python train.py --activation="tanh_gelu" --norm_place="pre" --norm_eps=1e-06 --qk_norm=false --lr_mult_down=1.5 --beta1=0.9 --decay_shape="linear" --batch_tokens=[8192, 16384] --seq_len=512
Each number is 128 + 24 x the weight over its row's rms, rounded and kept within 0 to 255. Layers, rows and columns count from 0. Numbers have three digits each. The size before them is the row's rms in percent of the matrix's.

# layer 5 MLP down, 128x512, rms 0.0327, rows 0-127, columns 384-447
097:129119166123132125141126112137109153134137103165130128140121096138133197100108141108153146129143098139138107114108127137070136168108138105102138126136118152149139104138064124105130130159117094
099:137117123172114091141114103104153118091121147134103157123157114143110148124154138112156106120145133133166129147163146151126135113119159115116138132149092106150134108135144136104134128154120109
099:146137169127138110107076147133115142141141126165122170117079113068136113127130133122136112153152139105114128116128113160141134121091128098169138125050108119101102125133148159140124089096125117
094:133153106160111162155096181138108110152119102125124130126120132141100134119139171133076128122115140111112162158152082089109130106135154124129099157114115108089128114152104124114144096110090127
102:101114132100182127101193114147162138131098104117124129148198180148137129120137135107133120113135111120128124107120095099134138160135090157113139099145093127129131107115111145140097096084137118
100:142099124107079139104116178151131162160177114116106106148139069169140126107121137140101165107118118130153139142156101110145120121150140089124124142088131148169099105096107149144119143102151125
099:144138117131132155118134110144116106126140151129130105102173127161110114118139148120099138120126165090087065095147110084154106153108179162111162180172130176145114096127173092150184142139149097
105:141084124104138127109141095114167134115124134156102133111112160118136134126159155137094105125145115114125137135142117090109131128108190152107149135160150112150114107088146140119151134122113112
101:132096133120169152073088180135117144086103115107129089134109036104108143131171095118101138113057108105136155121134095152118106140116179161079112138145143120145140128158126092131156098099131142
105:102111123157141112147147113143096131136138140112098132117098123145140144138103115142163181163128105105128117140124132139115126157116113126112088130137142139100102133116145115123111171162156125
093:110146131122137105112129094161107174098116127112142164119144126100165146136125087145158159099108111175147164126127152127125102150169112119139174106144100129078144118141090115112128136174091123
100:102103130126104115172164092118157123127136110144117103136130166169144140136103155132177144132147148097146106101158139150158114093142145157126162118123155120099146153145150152121149159166143130
096:130108148173137173112123114131118130105185123125129112118095158144130145133114124123113114131119101125097107112123142123112153137133153147109129149167096136159144115132108156109155130080107087
096:137124140120140159164087131113111122130143142152104115095077104122093128139102171130128122078126126114119138116150124157110143133141080106129113094142147114146151130156156109172158141098114122
104:115150107137138131156165137142135092136136144146138138136143117108097178082139144118139145127161153130139121108119146099115133125137140131111144100168108144136117144118110131124149095135109068
099:083074116162125172141093104152129128097110107166136137119102127054132137116092139111079127109163129148099157113114117127100098111139116126133119109157118132117134108100134107151102129125158155
093:145141151121117123169140095126138085111101115116110121092135149089112114112152084157144109112134136157085107090124133124139142139135114152135139153131151123124132144154140142105074026107151123
096:143109151145174127102153105151107119107141127121128123172099108111136152121149143110160129130110103160084085158105125140118157111111090134104154144158151118106157166093129173173146119147075108
100:091112085169150173104132166124108114102076068121141115118137175200135078068121109112138139098132145144129171134108124156102119128115159146133143108137115164083165131136133127104173182149132159
111:107114132147130151151126110136156131120122107139081151128132177086157109159098115119152114144130123072123164102112141117153101118129132137135135147170137123135140154093148122138117098083079176
102:110097114092108178083148157168150085153161130093164123129142135117107138147156124096123148085135151121158131090072112104108114152101118109139145171152160150170149138165126078129089110139153188
093:103124103119101129188143126149139083135170116135125088158157095152121121114139089139130146156121148129111072111145126138148162120132109116156140121153135105122123151120169146121116142135084136
099:165159124111055122164113112125126149150128159101164170126114101137166129137164141124165143146091094105140097127147117178116140150121140131100161100129132100161152079139079117111084130170081102
104:151144122116134177125113141121122123118120120094109119128123111129143069140116166132091133093133120117152125139119113158138125131153128151136121133112135111157110131153128146073089125095149135
103:141121119137113149135098137150080123112151121136132129135122140113130158117144122137127178116142116136135108082134102118115127077131124101133140137126056150148160096123085189152156111164129171
104:139115119114149113110137138138129136164079107138116164113157114113126149087175108079097116134133121150172169160094144100086108151105147145080144126138116162073144149125131154119132125119152092
106:127103113119124154128120113153144111118130166127130087100111076106108135156111127118122120119137150124101138128129132134118136103115137112097136127104166140140120181113202127111110135126097114
105:114147168116108107192136103092131178150117104148085097142115122126165082167117143186118154097095153144144121169136124114152127120157124130114101088108158144143147119089117137131123125137096119
103:140141177110133152111110137090146128108122116112120122152141120096110159149110136146119102165173144131171119131101132176106134168150117125100130146121125155137155086159127111113114145132148147
101:147109134136109068098094136111120157105140175137092124134060131139126158125134117156141102122120110076181140115102115135116121158122144121106158133122136111116132105134154161144139136132132119
098:150113116141138140155139143091131134160107153145135128133126151121177100070126121131132174102108142124099137119139164105118132126139121134186102157123132121121125125129111135119087127132164139
100:118141154091112138129157107125122115076162116124097114148152115142136096132130125156087092109158126135123165126152134099134141124117130099107150128141194099132142146114148087137088145116139126
105:144103108148116116117091163130084161175152148111112142129129101130146116114119142132129172114165113138141114144107113120132113118140105081120131105125148144075150115120106164104130102119128147
097:147144120172132151153197136153130147159130111092116126086182174138111122087105122164120103099134124121110145152139094107101162111128095124177135111107098106124180142129140175114108119107133087
098:141116123125195132124133163134101132122096155119114147110124094137113135146109158116131143110125103111126117127134134150111076108136145104171149140158138150112097153124138147124160144138151120
103:099143093127127145138102174112089118122084120121121152155094121120137088135138104167115155134135099141167135130126117110088092203115110098119137138142087098101129118140136141122139118098113110
099:136074130139136148126110153120159109137094103134130105133095118150131131145155129182110122117148107092102116151118109114123136154130123107137113133099142140139119148116098105093060111135125152
101:125129160155097090115116086137120144105143150138128118131149143103130118113098134156113136148119128157157123150148160090158166116125122131129142151116115124111142123142085115133107118128128113
103:106120114155127101156131118125109151118125136112083139131121103125125156160157159143150106174156118121134138103164101158108148111125114118147068136137137153094097120117136139080098144111145131
102:128119088071113141128118132145108166126116106099161155132120145136100124122150091139113143119162141147128135097148130141127083133120138172151125103113157165089142123135159114144110096173133140
102:158113094107127133159144112083132135081117122125150105117123152129084162127132099094116085139199103108137115112139138112133121122121130157111133140163141131154147126109158145109119145127100155
090:137125107131157129135182115123130105098114145125157104128149097148111127148158103128112107093123158143121166137109133118125135094118146123108105136091116127174120120118145118123120082140138178
098:144144117129136155123124148136141127136101153137111153130140148109159100137127114154114123109127096146150152112125165105099119144152146155125110147095123095139155128170097115129121121117141171
102:134138142166143133076169152127161110095134154107124134094143150159124090100146142169153147121159138144114127137111138140141091107141098150183078113124124128116111105118156127114060134193189111
107:105103134129125124144142116116119105085109149142161137153133122122078140146134125132122107135117108163138129097124136107140165100139145118127082121126103151142165132076110095134098115160131140
095:103116115132106099141155141084113129173102116100116131103125114152107125144144140120126144094119137110107141112127114122117092125151139135141102141101104127140109136158146081124135143179160169
101:109134150124109097148123129138136137108092149158147150141118090147151116137116100160132121174131142146149131157102136114140123138122148142163121125166163219140172142113113099133137140096144136
094:144129105084102113097126067127115096114083159136108101137101147138137130135080182127184118071079130097123130102122144152131081126099118123158130093145118092149117172160094112112134149115125136
098:128153098160105113134098140130148152166153112144136166139111165095150118162169139131126123154105168116125109116128145110143119158145124142123065132137135110144099144147132141187153139130142118
095:129135137141144128113106151169156107156084121155140141139164152138150116122093126148158130168120130101140110138134135161105086119127114143123120111099137156103116140116119122133084176142088123
110:132133146091145128135121108175128118124126091111143157108132103131155113075109078118159129103093147132161111168167118122107143139121125113121163135147151110090161168118075139129138143105122114
106:172159113123135119182166105123134106140157124168133103143116103162143130119129185118152139106107115152129150134123145101162139070102079123101162138112153098109134147123129140120118171108143117
105:128152158176090135154153136134117151147121146116088129101137122167068139109116111152132132132111118109132110136081095137115115108120130151141111155100106158113138139122114095161149139108141099
100:093106119138125103147155120149121099130169140140129152135142082194115135120106139161155110128117123110141126121099145106126128136156073122134128127168080124150123100124155083166082144146119177
100:133118147158120118115147139098134133139120140098098126123160115124102137132108119106156144132117105155160156133113106124154106122115150146150143111174103132166148133124147123108112130140154114
097:103107116122116139076088137084136147133130124146110179127136118115128147139160153147094102154111121117103122137146116131135161117112176138104135124154155140164142116099146118146118123174102110
091:119118132125116109131179158123149132124114083125116110097126135165121154148140148121149127130133141145132131117111119088094150133125099115110106099171129110162094101130169102126140126125174113
094:126196138122128121165153142131129108114115107139091099105076120094094111165136090165154138114140115164165135154150130147131107101094135124152122127104111120145117086111154106132108147149141117
091:106082121142095114144127141085066080091124138116145124104111146147168129172140109089131141102147148151112140123148098142142118108145123128165141099130164170163150126116123075102137153152154140
096:148138115111150129126117141139132133176102135152104113097149110123101148122134127104149118135148170129102118107122117149111106109101147110143111132083088200160144124130095156103105122115123118
103:092107136086124102170134127160121139113132095149107155135137134139143114121108144111109128097147127117150134117123130133115139097148136129118142141129128122117143121123071140085173148138118087
096:124191175147110097130124183091138135131136124119137130156105096094072112188128126102138119090138130112108093149101130113148129174089170133153147135154151122154136156184098155119128129128145118
098:092166144130134130129129168137100105114125094131123090126153146120150116123097116148112148112087106102134130122099131120145163132155118146044145145122143112127177146148128118110107117110110088
101:160110131150152151127136168147139107107150121161127120113087153142147144102136192113128103106149127131114128162144129137129185180131104143131126126111121122115120109095128125125106133114136076
098:124159129120121114132110151107111161116135133170106136138114147105099149115160114104162109153131128127125140145183119189121127116099162138138171147134131107151086112145105141114139125098087125
102:144109119142150150145208110102093128164146108116163126083146153135133113158122103158112141110091085110074140098122129157170081081158102128115139120100148153147121130102164165123157138122083140
096:088126124139190122106160106087158119121109122120154147166069144143146151124098131110155145126123109140156134119087140195130096147137134109161134096163106156134103106136132133122108125151131132
100:165141097113137122127095121138153116105134145171118103128111084097154064128155103148145104113101112113152146147141126120098160142116134167176101107079133093091083164142144111106142109119124127
104:146128144115145066101140152120128158105123120122155127109158133146140145138119145152090115131144095104105134150148123142143142097123144135114102132157153168135147108140159091157187089096099147
095:112106109087134093132102111118159132124087144144121135122115119112111147136173158115128142144155105163124098122133111135118113154092113107109104116107138125144128134135128134151109124163137096
102:153168151118140057132079149147158167123105138112167120146120113129109144085156116094099093136165118171135107133084113161144106127116123148126133121116116101107088151113145129125110111152122157
098:153121116111133111114145142097125167106073162108161126098131142142150117140099131135147131136182140176137155122141104133135156106118118117135066153114134115180117142097176123137125119151153132
102:148152137134087172124134166155122120142159136112077131135126126142155130110107119158173184154132100144155115131127125131164137102149178147126123126174102117147077127124076170157130168141148139
094:106151114083123174160099122140138126119104114171151088151149135130126119134116158141111127127145116118123109133134107094127119133116109119096127094119156107116134122137096123135122137133117124
094:150118087128160124097123158090120093098092135136163134157160100154120154112151129101092121051080124130158138119087136114127132106122118125126117124134119142157080095144132104120125117114104091
103:176117138114093125109143166130135121155130115112128147088147145122137098085159107151155118111151105118131116096113138132175125141153118146132131133166145105086117125086185124125092134082135157
096:094135112129121126099145114113140155113127113102107102166100146135159135185177129098156169150104099122136139123148123128106116147124148136118130110096115115090168171126107136180133158140115115
095:121145169139118124171123099098114150124113142129101151148102143130118158142143095095137126101117127115117142142150167114100141168135101110107119102151128104173123133104133118132144115112090134
103:129131100162143144099125103146158148120115106118101086155151159141084111151161102092139117142166153144133126122106134170138155130122139149141105163130130139078124155137173132118074110152132086
098:099145111136107122161165156142140134110114118133081187132106131142104139134139117078142136116146097140111157115118104112145082138149149103138151099104133099120116130129073146177129138139109147
101:113135144096155115132120113075160086114157138148141139110106144160107165132136127135110054114117156153092105147144122130131090142123110112115103143090080141125104104139140146106112104162105131
095:124119139118118079140168155128129138127179140034122142122158125114098117135119157100156131121107149138150149118114141070124127105121131134182125137139151119092146162168133131135192091150146152
103:154096122118154103148099105143137143136156121120129183133124114149142154120093134138114125141144108150159142149138124145132158152092119143124126100133094105107147120129122139109131102123117127
101:148114128095095130153122149184139106120117179080173111128110130114160108125110135158109106170097131147144126131166158108078158129125129090140150130114125093132120130075124104112151129117089143
102:135105129181119109123156125141114160097116148137137136101110192091123128117129136105110124121108103141184136114101152138110170159130109112118142082159122112200147111129124157146127148153168199
102:130097147121111069143121104088149137126138095130111104137164149133111190083107068131148126128147149171127144132085141140109136157116138096091126121126178143132145133178104116137147091145102123
101:140140096161157133118114160138132082142102151080123127127139078130123136143160109170124140127052128095151117160106155125144148154141125179147110108105113136103129115148108107099126210116182153
103:138148146134126118087160142124108143145153129106133138118146130135104202151142094129115172147086139101102133125095119108171103132126138123142130119135149145135127140143084160120133112113164132
101:130107093125120151121180118153094094102117134126092123110136144142148131127120144145128144112186154102109126116151090157128120127122082161138072148134143140116113097107140123080166128150139108
102:138112180163117113118140098153090116151176142102140146175103117105157127133125131105126115115122121158186142154149137098158130130138130123115157143120107113077144096183091120140155153148146088
096:110071125124158132128111179160110097154141117117112118131169173161117167159084159128124149152115113095115082106081155105110139139106125134144064115139114107105107157145132110140133112135149136
104:125160154139109119132135116152170122112131171113145100141147120133117103100109148128109132189109129142112169125139097143136105118134124116128181086100151150133106151146141123129153107093166146
104:141117142060153145134119097137138105134138163157104167149125140144128143133138117157182095139111142118112077122161142131139122147135120122138153139094123119159127106150121129137141105144141169
100:104119151097132147131130113130138143117090133115149071150105088122094115083139124100178146104159127140146121155114131126120118136158101140073166118102124135117123132147128162106093102130114131
107:168194122108087113096148154116095137142154128138126119130126117144090152135130157145138114127119110134132121114079109115104138114108159137149102138156117112073106129110139131160126129140110136
097:074124082135133133143120112109091117133140123123153133157133142192143126123132130110134128153155145115134084102127076171152131140164110144139138109112128133105131136156107149141114145110113142
104:117120158110160139118116108091096178143143091154129114153136107112115081151127111107100129122115156143129137163154124160122127144125122079117090119154127096126140107120162123130094135079145158
099:164131121129125122123129114082158121139130133136145076128158142120119152150125128159160112149121163130107139142111182139153108097150132114126125143094127102152172117122170164128105181131130138
091:119156156157117119139146094156087152146153110118116150102172178125125130150120092109118113125145106104152104136123134061155147128150158160121135119131111097157138121108100126147165105093140105
109:097153110103139124111128099135082168143124096110159112153102154159149149113097102137110123090099112136149094135128139114112190127110112111102109138097147154105138118129092127181133116117129136
094:131124142117115148080085155133145134110076122121150131145135123136185109093122084094085110149158157137112137125107169135151098138144071129105117156146071151111098168120143154127134170126088153
100:107135101183136106123095118169138162137172152145108144176097142103131132110129128157088176149144069135113128127160108120179141123096110099121122124110123133120149109139172104126128167151118144
102:137139130169105088144110080158137137151142135114154104143098113120060115117165131089107112132126108168150159132129119153081114154160159134136118109132145151115144081132108140117168130094127130
103:124184152101118183135124133142111081144132137145166135118140128150129171115114102140167190138124160149104140168116135159183127094149121147114123131152134139098154129126139120117101146117130141
101:144165116085119129122092146128152136103175119136102107135122109115095087112154132114124111145156141102111102137135121105146128142120167118092155174089126106165111132117129154159110095131107097
100:151163098124150110139147121154168133163143148126123111109135124123147096159127133127114130138095170156089125145108144121125106142099118157082146190160105109108116118130148129133139145120102098
097:163152115169123128104142150147114120105111113149112157130131098131129112147119148118161113163134119116085117138128147130139157155128133113141079113084150116138128142110083129135115090133105152
097:130162154164132134139079112101140106158117146105121103142093103125144109117096149097086106128091121154125169111115133132161148124171115110146146149119136112142145097170104120181188117117111146
098:106109130103159140141105093127104184107139161095125144115132131152123121114153107161106147135104144143096108141164174134155120138124121117143113111139099134109118125111100129146160129086105111
107:130121124119113128132107117150139130133106171158120146150116102095111140140145117147098100163109159127149125104133146156107100106085154106179142187131108116074104104113117104135099156168103138
095:143121137125078112100139146120136145140093149092129152128123113122088154135142146129116089126118108147124116173155166127130178092106131142163153152106112185102124131113140095127117142135100131
097:097096124131127093125120133139110123125099107148163123146099096113154124173111154129116107153164118147094146127152137121076117145111170105137142160100134139159141116107153121117139106108107138
101:182097121096121162086106129119151099135166115148135163134118120109151087130136169067098098155139133098116120125150125129125152128146104156138136126144124073133064123108143115076140098093143164
100:139145106104121142152120115105154125122143122124107145116134156119143111101129171128065122163098104129079136088132126095137110120150153162141140111122108127092118168121137115152187149102155153
094:115160153138119140094137144080144163141172091119117120121103143111080114158136118120148128124146098121147141097132097112136142121167174110118128138128132143131100143114085116123139116115131147
099:126147119135142154143083118137127106178117114115119111128149122082168101150141124097120108103132147139093108087138143155121119143140093108138164121135108126141161109115109117137135109132124052
094:101114107108120175124124122117105115130119142132180147102101113120133107157116156086103128127159172082135158152112104089108139123162139107108102147125163163141104132083143134083116128101176126
096:072147074123123104147098125091115107104128114147192164144123108144170157145085141139171122145129119055154137118152107143108150160116105089139117163095124178168099160156114137155144108174132146
098:146115107100140148127195126137128070155145133137125123139181152127117099134157139147134177128083126107114116145163122111140135118153134159129115127110165115108131185106141090132156119102163144
108:089120079096113105118107119107164102142161121130084143137135117135127108165106169106133125144131121123144135119126127083160159117166128118080137146155176064169130179121112118110099143131153119
102:090145113138137134127105138121089089138114181098169102105139131129171080125145080106116113147135154148109094112163153136148116126144126154123140121091119104145129147127162130088111104100118096
100:157177169156168178111116122089112135084125070124106102110122129136141160092111152121134113103129157117141144132126106096122150143150079154138122124139153088110156122143094145106156170128136117
101:157089112150118137079131127156175113127112174170163137064135150119160134108112079145120159098107147110092135114161154157084100103112117105131138092147096151143086142120193097130171151128144120
097:117143173124154122129108111109138107164133120154161120099137117097127142149080075101094142090149203123122127145123124124154142097115156152144143111153109108162085065170126100150130138125147109
117:103161166150133122090139139082116175114131116172167089122105130093119133145082116177104117154148142141139142143133151141119127114130107105124136157135113135137094142136141115130100137114094119
101:129135116146128132115143088144147147125168112110138116140147108143153109112106115179166128174112134145165117138097141106157128105128123117136132096115117110135105128126127168150159153130122103
106:124139127130112095116089106167144120138143121132116137148139171156123111154074156121135134145115138130096134138096171174148110142132122128140121127129117162117093169123134148144113117155116141
095:139077131145154110094120119112153161123133110128122122083108153101156088120122157105133139165125094105073114107131135146100117107149161092141134108120169140128120125144101175141133086143148081